{"head_dim": 32, "positions": "rope", "tie_word_embeddings": true, "beta2": 0.95, "schedule": "wsd", "decay_shape": "linear", "final_lr_fraction": 0.0}
Each number is 500 + 50 x the weight over its row's rms, rounded and kept within 0 to 999. Layers, rows and columns count from 0. Numbers have three digits each. The size before them is the row's rms in percent of the matrix's.

# down: layer 9 MLP down (transposed), 576x224, rms 0.16, rows 226-265, columns 112-223
# gate: layer 9 MLP gate, 576x224, rms 0.159, rows 227-266, columns 112-223
# up: layer 9 MLP up, 576x224, rms 0.165, rows 227-266, columns 112-223
down226 108:478447524463502569539472474518476526568410590424460547403448355439498436594539551490486457566555527534500550508567544534480511486552537439599477621438536460481450473480585483541491445536467530512527536519507522538536492478543592534545520595509435517512598567513493448479513560406555424483532455480460508556475487413510503491552414530506
gate227 106:520446554491532535449476509504481462534491556504490561446454600455529565511490521423569565489539496416498587507521503409486450387550476481532378475564437492543516460546534484432603496423465498439616482545543550487638509617553449471447482459456466472520544508559476397496439425432460562510445538564492549615466514523476457479460538536503
up227 107:488540520474502409448533525530442556466524525417496479529493537471414471438535550495537504499454525500535520487543544520536501578486426542556484595507464581466535509572516525539487489486492452535574415527529547551494544476491388458436416524415499496522517514426503451516435562481432387405533456554511522648453401451396446538433505557496
down227 107:441491577517531550427510571469451556441525459538434551587497561510556461509403507412502454473500484406424443469470453497456511457582442464510436441486460431520580514506490525463497527488467570516519507615543540537564473580503488541438551513554396459387502375485549470416412434534534607522500452490537540539570541604521562526497516581516
gate228 099:427529545519540447497406441574510428527519465412569513454454573526506503426486539501608592562480464505563455542495484551529502462560442525520460516494675425498506502504515485445491537429554541564504454582545577514418521488552559549528489536509407531555452495486624546531530580478485541517546436565489479574508609539514543456540449539495
up228 093:498481472495518462482496491444557448475480395561583507529479500491440376497441460511549467469517548522468554474540500529534442468431534498522457440526502534603452506428488591570579557571390514561538594598551482515441492504450574522426487600507466512488548533501508399507525483472548429448508472494521468413488554544556542536443477594592
down228 099:404395470509534447572466451429487539451474551480497539482541562521533441468548471532625527448578518464473485554476524455515436476480555373451529463514536486558471486568391443564537509503435522470444507505567519604443584417515502463486563493517468374585528536516517536482570511540489427523516470564604512448462550505426461485455534549570
gate229 097:482568489477586464475530480652611536511568586541480464476495539532485529472513578548539473492590554483503452541500477572499502453454496511483408587520535565505555531436530564450490577421494492523523473432535478522374446481516550430415563536594541539552493448453487501468483478483407501436533500525533535512491477428540491505474504467515
up229 093:498423584492496523464543482504563446437424490458480499428565507549514546465424454539574467550533459493550509525443548509464520563536484516504525486487469558546524530468399465522470445429444519532463591467594531479468531527479468490534477437486519443587615492545556464479498544513528512543464547482466468550543550546559494562482427554532
down229 095:522498350513541405524527517485486465489526468520483613510497548465542607500554535500488562537543489499542419438408454457475473555456458465507448475517422505473526468476508599612424492426458528497438518516516482637497490504558397443496448462456532484470471509518580569488523524533508440430537500515453509448558485548471420450521622533506
gate230 108:468350466460527545494456499545511535463437432489454464478503432529378516437484494532578490475445480473538577556468521588518442585556501453461562607598558488397530558527455493485572488531544422577418518565499532495486487504552418553544514521618459626555575598510452474426474488510585480414484512558518473515518508492487473584531507472541
up230 105:378404450488528560568486463480491485575491488514451573500507438495525504547486626559463505506412514579492513587551485608467446513574560534513384488466493500551449449444466540488439515458516602510434513496477526448529488493447469609525550572503527434454512490431501523437433494452484546460490490521505418527508508547384457513526517499537
down230 105:476480487519547472495458512508543599511464471439460479444423615519512490466492526550470518415503426561480388418576552502539463638513533554505446402448502498466446521476446492495526531551493478470402451468400482460409553526559461517477496454531471508415524621497451451505455559424591450498480421462507496545515545504445530511476512523436
gate231 099:521536465557533569494569509608508556494453488451558550464519455531519553558468524512522604462467481462545511572546467506476528527554473440466528492499378583541476593504540415448492542468538542521442463488429481556488461406485535496562501553572525515467541502511432445468540571460383484445462505537576464508498511461579469460529442420534
up231 096:485440435512509525442519439478534496519496513514436525457421519495601526429532485552471511464500549557390511524463543514593486462474536531549479506577615538453489441505543512407436556480539484465554558488501512547471520554545403467575521469450515505515534483519375514557501502482571539502555536583468505493582455495474564575415537536473
down231 097:534476471503514487519544408484504461521451521404579516523495491514423513564425398447598529481587464521516644489464463476410548549510570502521523478518461451514437424513565460420515486544551531483465533470532438472466437593470478572560505476542452318488499462502561468473504444508519470490508506475482423498523436555513466513544487478474
gate232 093:446486431454522605548496549477548437537504536526459481600472487442484541493532430573451458501462480432459604542534507605462512508411497509535571521531597473495505398502515533522565596520445400550492457503546522479533559504417459576427553593488410442506455523423480429448477499556501573486519472497521646577417544527580563470450502596502
up232 091:491539487564505556515497544490531424504509475448511536520470480455453504519573511460509460475531542494562348446485508494548457502513560501473561507437458460425534528445402568449509494542466526482502507439416497569451454488478435448527579412518482533481456439464457435473502539487523492488539505413489469469521519436467476521502528510488
down232 096:551506497509534528447406523439604522488505537455474513505502518462529541555415514484456468598558507437565489482560522472409584485481460524474482419426541477455469541380556560562414436536511466570460429485529592450492594542507509532440557553528547554431516459542442402492514570464534529513422497595448532496481589532504437438502593584551
gate233 102:520525417507526568516479472519499523570507477555551634449519534423439547601532539494525530443558494515468567510520524490505505531513515569571460691462494555484510508469460515512448537513461517511492406550422463369489513512575469417462633466483479546429478469458457462561518631467435537537538637475538476550467449449511543555446552472515
up233 104:428561587553535464467457408472574539467530474543499508567514545619525438512530478538486532507553505468494499495453555530421418477498439459487467448516487440520539542498492578528502529514525500560616378568494491590422493420578505585563567528508486525536534499559524561513513418502522498505518346558523440488523519452580543475505535608563
down233 102:441617442541465570520517501539544521495500422472546526538506493458558438485508491500499559532414475509434564409420477511484407583538432534542444502453532507497504541441518460543441483482612489512419468445504509469524518497579433492483555579489536544610549579464508463557495470417529485506531397494495667545462447594521470563412525486426
gate234 094:503477387553469460559447533563436520547546539473506485510446479581497540488480510548593648439591472409482578482466514530488511569532451517398504489414616528630493582402482432565483542641575479605535601478455509562499450484436504444457477499518444435466471499455500505552461519460534433384545499441541482545483541524466484395477517430511
up234 091:593509524472496500504506587509584509599527540531483499456475477513515466486475501582452441551490442493410557437535490469452523466505503490512526549467511567536517506589501618505426518619520398525543492483536501510508411508530518536381509469600402488480539482565524531421499453487481519464472479557629473585505490547477659532487583449565
down234 096:461509476553548507570508447432499440540493501520611454502488504506458528468530525527462438479466484543474549476486412472401505527530456532429456525448502474522477493452524455490434501526492482505462602441500462538566446485461477496540496457424474529580548464542450502499545512514571664539655474467444493480597549450495547529493626502464
gate235 100:491555555416474525499502445483455509497438532606474568427513473521485583518540479528470533530471471504495554460533510498489540578530529544472491463587426408505508560531528503545459492542484480488550505499538444446490646514436504498498559399508462268504535442454491466571517494455463469478493594624493456443491501488491400481425521452437
up235 094:376486595463458484509574470465503475452545493506455521496448519547614545502435451550461451478481541521500492430516493454512407505540448419474510481514416544495564493474545566563454488551538543510474463544481456535410518557446574493517515428500504345441505478533529498619466548435458498414443517576543481483381453426436487376475495471499
down235 094:373492489549467467582563468480468456432520553539501489506520489415514579502620459529570439489441552553455514438593462510565421500540505562573484513477464526395490507376409455491481623481568472546566503419579455505533471507481463512448557552482531382491493525548466514412468380480446577531488465597423456458525529506469475538435562495483
gate236 103:472527461515554475423623403484530482439464507461505469552529525530488581554463491552498475535435600498512538508437608517507420524551547489505510538426506434470518502574608523400472461485488478503588504504530545498494434507503527561555479495546537549573501517455524456458411520478421496560541446557462470461515435558513450495552576455434
up236 104:507576457562591545443545508485478500416486578532496366472478538481496527556431486446495527464494551595485559503513493467568507510504490404456437459529506484456427568504468514486438551503505536518542465491534560455574515516519451501559514388522449508418484585495515561436549540514432490493456472459582489527567553459449508518476498556471
down236 098:572450449466582482518523522495519569493531502653453451531432559519412536514506447437427477568468574498467488551456509426527495471515559445505509484455557478527474498563510567448531489468522525547588425511480537431507524507450603541433487391465432649431413469551486516487555499538512527444575482510509454543410579518391553603542473487468
gate237 100:436516542522465545476483472515513472435544638501513652578433538534440408514434480512535522467402503541483541553442440476456491484610591440535429467545475526504433492451546484549460566552387518531455541485497482426456562522484521534496517523469411447497547493560542467503538525451469490537481593436555502549518532497531428424509437500447
up237 100:389544435532511449373556422514545462523489494555449469422440520506513475553540478513603454448497500515605532514446454470500464521562449406561489484522444530391521600481517440425527505506449513478484402509484497404514405500528474546460516459517563479489477443563544524504541539531534465368547430451499408497556567505432574430555519524554
down237 101:458539509451534455460504535420527536524467566480559524455498433495443524508475549474504473503427470459564460512527511509550425358545520526441541466469546481513551476618539460516445440483407468491501464436509497523557441463580544478443458335506517468561484502518623546559552554498400562503479558501484424508516503478525570487501488566449
gate238 099:491452509437461505474450438508453560420472466533560529457459473552500496623591537520365424524529527478569573608359505472501474565620515454598532477543520432500548530485527434528430522613435518562492547481448519480490527449565470416580540563434497441487420497477534502514534465409471467514491595506399552509515506547417441476570488498483
up238 100:511501522558555457414383445425535569493557525591455523523536445495488565537443459521571507492552464560515511502465512582553497505516555459519511513442527484557499457444487473425559460483417501440459502470542427459482483456472392576520530482425445564488475421491490417518510480503548538469429432460561406459437421487505470522458469503534
down238 089:487518521572469518510551476579470489463580440606560537490465518528535474468541457465490597572495506518563474432428471437521482528379561469506495400476556370509500477377522496473482477529530492553501488455530459432589467544596452500531504558420491546538516603473483512462397531522462491436432494480499519481503484506485584516423452462472
gate239 099:458513543513531483462508641606478508587458483435464415578472581434504488437502434513473503567378596508569515488524503496494592491491495497503505534554486505430420449579431538508513544489495572521504512546516576464481476531452540473356494484472480592538562591497593449486581485525441463482526459547600539508459548527474511507491553493557
up239 100:402564510463493598561442486497528450470494513442536560562586517548559526562559618443520503574521558469422457522531475486502501542522539475568517572456518575469466511474439471456494554433542471371475507512544534525545466455497576513491427429484486454505411424472542520448526496403435413577562500386409471542485387448510472521460499451484
down239 098:539530449485534572475477563463528410481426511573475451466460519497578461498505536409570466479464488442446452508514481505502466414466528503420524512503506475453447591453471513475513511465480515535599543446548545424709499376494477483584485444468576445534484461454533501470513389403472468503607487496561384536582475397466619496506463461523
gate240 107:513497550542517578525508488556500556555499474501554488534499519525414496624373512436532565465488566529512523508523539433488539541515462527459416498498466467419439589461610493469493501571541406526487484400457456542459463536541505520463496394576493476414507452535550475417522498514490493493608561510539412506519518487495453480424536457514
up240 107:451424484535475530525464455472511459541445477538561481431484525465485567514483398455513425486495488462490476529506438456475522486444577415554517541548388517507533519416427536420497543493477511580557499627536486442458462496558490556480552474557490474516482515500537536472546531521566533479518495504469441514551412501585457512461488520499
down240 103:470523434497581491540513476464541475504494587746465503477634540457474522470534530462532574456631484600464415560534528549410519482511521467514511527507461562501512554594463534459486448426412471409470470524546561437440541508539590415459529521511533496519516315476464466549527541480467516359533453553459533413473576473491503608525539518494
gate241 092:556476532532537563526455438509495495475532473477583549459501393440441515532415537464577512544507499540531494523578487593538603553502476490475462470524559592555448439568494536555534492468474515550511517499394455517512513519547512458515577468518540476453446477515471466440353547432496586550521466477498531555401514470516508487578470488551
up241 100:527573471506511482469515596582500471493529507445383477444581573558498494413495442652521471425431563419422513463520456540419518467504525519519502550456427586367454442514488488543512569482502454502444468483480494492533530455495465463534547402495500479532430455561573515554567416530481520432547531499517473492509498508510533475498604535458
down241 097:571465485531550438499460557510446535505443408536459522541525516450490386505489516547480503588507500399481507579340461417479493379467417496452449532473564477565522524430572400517419473427536515532502507537558556425534542462531583469489500492444463582536449586413496583552479480456500490538511457480490572548496476528470501526513428604489
gate242 109:497488452491518483521518509483570558562485468589589444484549558525443522512530449554484478442515482459510553455493418506461491522448535464490453432456554592576408466517526394510476513494579467525529529511495423442367380420498530527514517529579474439521516486497545516498385526427454498477488507396523507475511518385479607473515526465572
up242 104:524469538390531389553565483554489520427471539400454536490492534402551502495436581479519481568485497523497559467540421547497496520562487539488506527576511484409464558455481541551508480535433515494572585552559580581566569459447454473553567473530570491508506468453495450537455499497516546453511465479399424496550546474528436442485588444586
down242 106:474473489559545438438546507448530416507533464401581479442496528536431512561479460535417476473493553470478489517479442488540523524526499531518542515506485439412455471484448423500492470478561661373499523519496547496378501460506481530566477457662463491496465492514447510519539457567532436495505548404533557536469424567457517517407526481476
gate243 095:570470401446550497556554537472425555444588490496500457386576523525500430458488456533474522480533591490515462544440493487440466433454515520479523455434438482444484461527573459537478412546461487458495431489443503517487514444563537502518511572494527471525518571425564518455482583555570570539514443495502471551513513451465525422565531524484
up243 096:566482391516562427490530589437490556502555551511495441491505511525562516573501522562511513462467469485553567535509541503546451510532495527492577442487540565416578434536500444482483462481463560571559486475454542494531547526504512452419547547462497467519504531497500433575393535427396430541433496437485521518523569435552423548531658487528
down243 103:517463439464526529490564472386545519449425500437465579573555530470396538560514495476446432453577523561425528469520479521590510440539500487463434510539522503574475516506494513426497549562514505452527492541631477550560529443445491436540476457491503593452507468452458521531491480604476475447498571449452531465512531512496484409469581430481
gate244 104:489529491519508529573515425518535500496513527620514453512509551560511495566483491521578511450518540499345621495414519426487532463480515521599526524490504507546505458470390526437548488497513503429469454590529537462505530489485533496521489425503474522480495517459435588472480480514488607544510451492576467428464491553482469594544483510537
up244 106:531535445459482582471484522551543353519595507537502485463426500460383418452476514551588490465546543487385453470425559514525507488450496607434489445462574493514374516517526467446425477443519560431565446488477469463516448476570445434507577543562470559492404601482442550410521505481537538534467511458518522486517459523493562478516461421535
down244 104:496356494485508499518448512423522560523479579449429509451508475537449546520412547523501504606438508438462516476550524456508435504496566555488539539463493566564401456530501527546438576494549548499523458549486503518558404485423398534514577619518497509432544558459508513509429465527595537507515453581464515407554589532528498554478563470474
gate245 097:510540447423507535600536497528489405566508514515541487531502587494595508482527549519611555448533456539529497420465501540510533518491535579463489499462509565495503511465532483526503369576493487469498482491465516463527572557495484474527480602511502458449506474513463586581511475470536543508454528511422471506515502507545448549559504492536
up245 097:454478487510451486614419551476566513537425583406567470514465487540473538479498623510561503569511480636530453606530504449550479462555499388524566529499477445588442473437582462555443484453564534490478499538522527589517495447494549474413474451540489415535456529532564465518421544606525509537534521505438577453460509509544556527490549604476
down245 099:442517432429416515582511499457496553477477524649417547498541449458534544529523478535529428562593522503382421587482537448427526471447410497511521481487546529446499569490551466531480475470591428512472467473560513522480550464478559506465513529533555450579527488454502503512536523472479397448458469659510502512389492557540449484535469471473
gate246 117:514485454506465472519473478425480547530492398485576521532453520539624481461408620499528620511527479518439553487506482449588475576451515497482410473526490476486581450394520468578496494450540504550529496502504510484546513521468531449492460565449424605538441496454447543499500460465502488488577510462425455544559446443456488455482409474516
up246 109:525373535541541468411475519469459610562540489458501464504463509537580592576491609438414463547508471463489523502531536529548560550462469516535462437578537534494511463570555521541467445522548416418557509564508521499489440492465460436511494461509457559436514477479591480454559443479523493488455526461475420566512522395458539450502436354515
down246 101:414599445463520385517514539508545525518532557423530529480432453507429513474476576501471567420572519472474476544399536466516404616480546515540481506535483572477579476487489528533504493454615542489470506432452490529580432499490476508520485490562553348517444428542437480569564486467524511551495520483528550469517559480482523414547430429478
gate247 097:479570406536502527571536541527541516531518456369463477424546573520482440593453499527501524515478495475426501492452531539457429466534603501461538525604563521525553406513517506476473438406411486534532486598425589517427518451476513534497528509473511527524420465457450473544514596550518599449512451447536560584504512494572510389503496449471
up247 101:581452459469581602449590487460426388600530486465543511542476582547507492511504591584426502538450421550496555455520507568494512505538452520511514534499509421597599490535508455478458456472504395470542547441497478494450438367514475521547526535526499508440430466426486555451462519491501497451524441529396507471512430404501541448448514563546
down247 102:388468417576461521472536483411522549456513499668504569545530467555508463438416479482453582492517558543471462460516584521515505513531463489600511482530534475543535474452482448587556483379503398482541500516462518513474572502480396555528554460517470581511464432503521473519533440436488556558534459482548518564486441475428461427402508475468
gate248 101:571507550455489519484541550592563458433582449520503496526475504591444461484488433552549491452584546463516512553469463465484571482414548461461471450505439570552628580597463465467490463472564466518656563517531502590504537501521462597576520451498456593544446547585587483564524503559589507499423482476506463489527536494460512589457417488540
up248 104:514498476521567448500574438538492463490488509467457378552540465456486458465476476484540536468391512498521531459407529468488466542614476538475473646465469473474521508395414517439395493539505509539569566486544529609471428525507434483473462569490442536541428503489538454544561536485526492504471567475462528536490473489433461654565471426461
down248 106:478465561667480497470409491564431570506487513569490532517435535520486501521517434428460491570472495504553485478544477536544481474590463573533428517526417437555484382518469559523493449559449425487567588458438484504437463435422400482468483532518435534513504530435477542452481517448475515578489490485421510508509490494559568509509452502481
gate249 100:557511474612628416561471539537515520454519506508463587491463515457468502511477447605434525600542452603502475557515562508577496445512516410448473572548535562490503506469424522572562502437464537469477531480450485481434422450439569501522484478545531489470471567472552485498457584478528502400440512537586537451506543480523608565398458509474
up249 096:424523488509456464523478581429557468441558457503577523539487459443558504511480466541444522568502438452420536444547456576492439533473428480541514549490565631491496570546479481499517469567548548434505506396518524520426581534503518537514578526435467363498542525531476538548455487676438599570429513501511452521531557446455492504444511496524
down249 097:551448490575459521488463460527541502434537494512425464473557530453478508515536509551608469533491514600560470478576446539509537511454449473389557514549558495527579525457540446526517485535473555464593547442489472545519516530436528637548448478528450433606442460525480519553522617389509482450471603495508491522509511495464542455426544492466
gate250 106:513423549445558494595504523513476546514511514465512499465463405474419490605402517601474542511460437464486434529625537424484553514450544443512520541558487549472479433439482491484532504450403503498567395607444525515461535579502526539422510574529422458462534514628449442494513444552464463419508544488459565485566520434481575479538482548476
up250 100:504420487458495482499515557526443480454466450558521485439545505445456478509459477477499543470492500529444552500533414487493489512510520492529440520502484471413599547536468436506392541450485444561510475428471522503432513489452399573466535567470557503435547528512460491506434497501515410456515524471496542424370549449449529667456556565523
down250 102:487488478458631535487534492497523520520549505540522469484501461489500475564539570462496534447557498504529518434477455545515423493549427471431437564561497499511589391567454454530534591538482483523525546553461517461446529491592521488487500570468464570541517561482489466560484532464543564462572579509576520544548469515573387537532458444490
gate251 104:551511490638486469463554582417473554542525513460409485476492478530546473502542504521541575512495580474537528461474486500580477509534464485526500436533464560462549506505453446433604395598451496536512560373503532548481477502589453570423484377558525507494507437505531575532537603504472466496439449493513431520527552491549489499580562445432
up251 101:487434443518533532485497538426464494421512498468501510473592447475484484524499469544541539514462494573523532466538554544471633435578502541601484513497545610494501554460463622563548437478454536540484558516423453491620455595525471418448468497481508537433497493487520494533493468422551483514507523466442436432517464529521508449443393478490
down251 102:533507581586545550539599517494457541542480460449450525436515480497560523486586498526488475465483499537438418517501480534474558458560494567517505535511551532426429575527425533510508442535445479504498490542468497478451530557513514484525461464558438550540559529524448526464463484554534444539551591521404511494467467477541491342537487452456
gate252 099:489495525490460488589429496652519415594500485430536482509468546495464579467495460500444527519510573394491555586474514500527453469515518418545514551515435521511476460543458493590515439632463512470595523471544547424734533554491520517508467545492453478468536489485446483545458488586480566534399510557443510536507505394560570499586514472574
up252 097:435589421499531503599459523560550508566502496514521433460403409460509462444507465475537427561494547509552598607441527501498502572545505494519527456535462525594532543528425423505484474542507474434485536466490579501567525463508542513488540536462542456505484495520469410429504479543469414469529474507516516539366492440399413490532485464387
down252 098:546447515523424462470462516486536446546568556233536502517399570524468483514511527452512434476544521531503542503467492529452528430504480566523551477525484484539452467498559468494508596484530579491576419451493526617524377458510450563446424516475498500397511509510602498386550629488514475466481526531412458503558558503491496600512489482457
gate253 101:420535621487458558543527583449478537516523478456498513516482510555515429525538485471484573546536514497491493525513552547578480552457489425469579537452489416443492417490492523430571381500427521524489433502431590428557532534431545617445585503480515473577576502527576439575455639456434523505513555516464494464414544546511521532552523568448
up253 099:478560604452461504507575493482532534518495428439370421447428476480512520541442552543516447465493559415498551468447479476551516560471509454494560528506487532505506521434531558467579444500526554495599496491436541518542484502436483475442495533466513418473463453518621598513535462491422575505434536556562396621373416474496495524476563481543
down253 095:572500436451432528551553453557537440500444523556469426474498465495499454461506539510471466441571509522618485583561463471490512509535526588424525446391520610469465499489508473509547514563443433541532500562478494521532440454432551566522537551429578464584498529506464496578543504562521510512496510496545451531489599507570523516543587465496
gate254 104:511420467488437438506579602549454442488495499471472503441477536540442467524594587496511439573539580565538438487561423547560476514494568460508562465480545457559510530551514509541535382501600595540507500603515436472431565516548515492558457489506437515459440494443445533391570494468580487484478511560466449530485424354514564516520498460511
up254 099:471568492453479507475487488459495551527549599462457535517441401462543489557432491459497449545487457431555525467427478497539570431524456484503466343403521461469474531466486505532555326565455641477456490526480456523482460448519599528491477549460558516493471535456563535510503568527471406600431495429492449514528520545527469470462470394614
down254 102:462494476514511471543544496609646502504590508610458397503461535438467497479468445520504512399473520497457502578413533515471510495530469492539555389564487464405562604451498578523485502533456456460620524457418471468581457590481509506487516436525464444538551489480460477498493428531533551454505485500513559557484455475513438547380452464469
gate255 105:504537540551518528508406566495492489520390516534487447509483521447556411564476513462657508578439524374512606466469589607541534451550504477526448466458491468484517509491490508542590442502474522498455524498482486462476571540592619510465422523561481485448488413474518514473507539502466415428533463499455435487493501483541550429517503436520
up255 105:463571491513512421548544461602423519477538493463553481619432397512577391484467563447558484591475558546503538396518503478501455490455611484392463493519467586481492546532547518569537487517437591464420501476490414461549452507444440481500582505520513445427545510450509451577484599581551499451474560576455588486555481545547509557449537428555
down255 105:562581574401565479443535453535576497556506528496533445533434489432399424461517523532570498466518514515395544486473491540406499502493519452562560594449509571498459540608498572592505530501472519486480434486438410466468470557493455508436511448494565510408510551552517466536452535468496473382522580517553538430504517527536598483467538484541
gate256 103:442515482588539569509569441540458462464427523567610489474586505565542539520453580579497529473573616545467506524598479440590445489498615446598602467476492514373471441469572485474497561509580543477471586559500492500507432441466448514565504467555575477513514514548525464462431437538421551596454447472519516454490531447518525422447465481552
up256 104:482542498557499503524467515445463558456448463551410447512493425532500500449497495566553497448432471513461571496418502595483572465525462585499458452501582434559526584530384556557481369451530590585596441535558512481462499557454541548475502537527527552513411484628468450460469537449472504465519477474566567556633436520533543480621483540471
down256 102:490578621498526522449524456479478470509527451546514488433513539523512465580467568527424528531519497533533539479499589451594520506628453543542475508525491469425453459528479461554509512492515456533556494543576420547436565511464511526497525488556445546564503510414607457467543436515520544443478475542458582496484462525489389426541516530427
gate257 102:589429519469542484476427478513552548483579522511507491382419464529534487516602454537501496490407456487472450421531588460365441522446473558492523468426614591593482535549398524453521479539625558550495525519435554427386512470558524448455493546440517481532494492542496470484506488529550530582506492498435473531476551453529550472480432544511
up257 097:510434536504477458490435503484340550484500481389473494541412456499533551491454436453512478572492539526563553553544537545469494494561462558512445466539540427517525498470525562550553526537527458420524469499588542508480492508466567507482509477429558450493542386472467438467432449507524514505408496507468562420597555482462427406436548564527
down257 102:450422597520534485580547546556479589511527547583394421533601496505501537526535421557442471403484494588477467460466481596498520569507398484477452510442423490524467525513520502490563474596505466493427437547575475503547450536513436512491513577542507416500417491428597406442399471466567476418426515485488511376560375448461445498478485433463
gate258 099:444509519543552405522510504416507496543580511432440520475513558486561506498522480570454579614514448526530412527464579437505532489496521537423430463467431503554533496495541536493602522462470545559595473408470508407441463508427482498508506421520479495599397565378514478539409498523469475475539570523485513585519533558557473493499587461514
up258 099:419469480467494509499577539512468488510573449531590541384454483553592529518518483561474465543582493500629546577444485575462527541530634565493485476465548516498536574525465490554502547602470488580446494523484498516471406439590522550476466452500515530480524501565471471444430491493476484519461406480467504474491510462585548511581458496538
down258 096:438487392590587367478522506499506500459506489515514460466405586504671431427498447564454475436566467502537545511453565551427486502481486506515492450429523528551496601515425480501443469537486468563573437386535513453501540541490517465539473450482478564560520537493436475501510558589433408508518425502480603515437469509391509483464572522493
gate259 100:524549496536542536548561592449548445524500545427475521476447527506517573490526536569544511537517515423523453494443499466456382456531414429442521541425531470524502534560512537481499485492507476482514538462486491452629512444428545540550505462394650440551511586512529416544558510514494467574472550439534594560417509542479446520459477418587
up259 102:428499501429503479578543473612601499513429428468537520512407436453440522515551459517574501460546495575502504556421539508499502450449514580545453365495563497564505366517538574413496624515454470539548470374515458469543419519581397527494509495558525485471576429511520494504540486453498509585462505471455573483520520432483472421557545628463
down259 101:587493535531480487479586435507475512540489506484475512446444567474426443544486508567540461476499508542501395513439449511443513476530488547488416492524459424496445488501507463566453380530501474577433508549561518547529585481544573496526479514497564385555476399534537470472515381620530518447423530436476484514469387476557467464455476467528
gate260 102:532526407446640470476543564604507562510360462512473478480520517485490473530544488441591500522553525602487462417487533525513487540448523369570516555521623503504427481507445604555480459558501490441559439505465537460489502463530562420403528508555405477473501438507481455481445441580527519543542517561516550567505474435551473483602433560549
up260 099:476603513677460503444472448554524411491391420590581522566559510511494449518439489511444431498492529538550490577527550493545465556473487501521519474518470528486578491471484548466521487493496483622448469529518508474507451548480547499470555563511427468454448485489575426365470503476492477486472453431510470470484526434491539494500439466427
down260 100:496503545398534550426514412417526568498519467531515592503426454460422528533474504600443452506459379517512480425515576534411584507547458486442485566522446512433458483540453466485542475572505477476570472534543471469550566602574441516539444545480467496480534551578471451452424535616502494473422494519491597545520448485468468468593569501550
gate261 109:660567483509537541499444486546504479572534481569483443514441440572546453586428518495432476543501430495545517454538526494490517473537450460470638504476538531475466470549546502499574477489527551533489471517518467493518486642488435498518538484568487557551420466443453546475555535497523388567513467580429421452539465480526441504477582550595
up261 103:497441442517458442504485483543485638541572440358476523515431517517429512556437493417453427559527523441569495511440453558464452453477425524543467577525540503488500446573517528493474425584452477561451507539491467628490433599557471436481463519545495556434484516589430584517509416507471594443558566482519505538557563494512526510494555461385
down261 096:369517494476528466448443523516529564483507511379568438501513575491499517491491548416489466486490516500426467477506318484533485545549524519626550439501453504503515417531533473536400536606487455489476505458641531550444485547528501519493535595516506399507390468462543504542471557544594553490475590538477465507513469466548555508481364448511
gate262 103:517459516513451445496510502494540398496413596558440416453476463504487576484490575448530503468504535417566567438428537496579487563467457443504487481492500459415476451436504482474562470491565476543452567497527496482458571476515314526511604466595572538587596519441533570420454421495467509494519574409467495533497415507516499539501476463516
up262 101:481573492561398481493438529598403494540535509562441515552454569518485445446597489508536494516463437543565558527520503519491432610524477445406542480433561447510427465448512459456569582498492459383454480492481500486532558445484506544542567581455485427493419526522559557534546527465474497500467465498519551557520546521495506559461480538514
down262 101:517523459534563409472488469552438404456576546455514500511443472493420460527529484501463504519442423503517468609444462480544452610440491512488547452642557417485505549416503598484532517523495455482570441558477514451531450488492522555454567486570537465567445478449535522504499437457539554482434483510567531446479533494460594468478447489472
gate263 099:491501473503549530533534509560327507478573568508450587494493446467459547590576454443493496482496547566469435537512504465583583495524524504454557489497504440522512437515532463479536539457518484555523445485514478548505489492554519470553511535430561523482443479454552427500490542497536441457358494453402378512483473418464559508566423400557
up263 094:492476532485537546584425524444522499545469534493567469539475554476465443508482411554468498376417521412534508608484527507528490454502371529496442476443490520463568563468540566402392450527510571493511439491503490481517581485423601438451443547492523548571448523594445483479516473545467457594444488507485542492494502547457451564453482603488
down263 095:511511470513454594575421491422508458515541462617563478535554542544482431515468507486597554514478515503496542414589460461426505517498463423550486516481519361537492523525554529503529469501514448501556534524506511495505460458476545459431418429482543516445596432456546457507582469540474462488461498485528536513502437447495605590543441528491
gate264 093:512554527539451408485396634524480473467498451516466545482489531541533505542498444577486557427497459494517553432579546576556429548480496506486502494502445494475538494568460500486454443522546617571443538518559515545524522454557450429551425507559456498478445434551486454478511557451491505406413478496472494521483494496498616501508483510457
up264 094:544507468479488550461594411389559522521484490553525473531464469491507406480441538484549460490512539455497444480481524441517453506530444588437473437496446428466544457512572520445490476470495494468535518520475465479541438418596410469549522436576555508620538522579482553528495403474597436605556454495575528556562449415458547550526438506421
down264 099:568572552493421553485457509467465547525412530571542478511492554464548502517501519466468508441507467488415436520525409493456430564511456563468479431520475464428487593563505563482555550484479524441484477529488457546544386510521506445433492553524507450526567445564522637463520490590557489450590485470514431486590421427463493528507449558509
gate265 095:617478502580380511535576414485617496491573524548473440541544438506422439449495558519463480526494390471496471430490529475604564486505453501531477427531629604450539394515511561467475505517540483496465470600507500484460520506494504451497393502477428588487505437540505504584564493538555451424447490534537531439508537455474459567508475515502
up265 094:485575525459537476398521574507490484421512480474450452493517372493499498385583413563581475577469493545625507501558508559471521509502485544442586509393521541486500474535416471540537479499536525537543519510523587569449495456472464532574509454485487482506584496427516525453480513490567618461547495472438486553535464548524553517494442448483
down265 097:543560567564547560506460586506548478473475521508461625487503444474522566520466453563441473528437538515519451461493558445526412547539463417482515394522477504479473524480530483569488489414525490530519521478471525499423557498539520509462474503571399408437493497497493470507457475497516457566462631520474473469457517584540416492417577510460
gate266 103:359480398454584523458511434433469587555532501557462540492491467498395549464560461485529565572548404509469525495459544490450581509504462589448391459469483503576525494520489492587540530521534510501429483452476456472448562406452473542538443537485498591530562472458524504494483463549524544469481374494596523462536503595342501462477515515442
up266 104:440539535471541398478465439479520520489465491514509470554453534440444580514546451516504506444506482498535431429431527518498453560503432573598424490473489450606443472494486589531398561490515457490479590438558600516445571447594513559475510442501476513474600567453538452457542539446426574509532453588536540540438535453450534545510538519491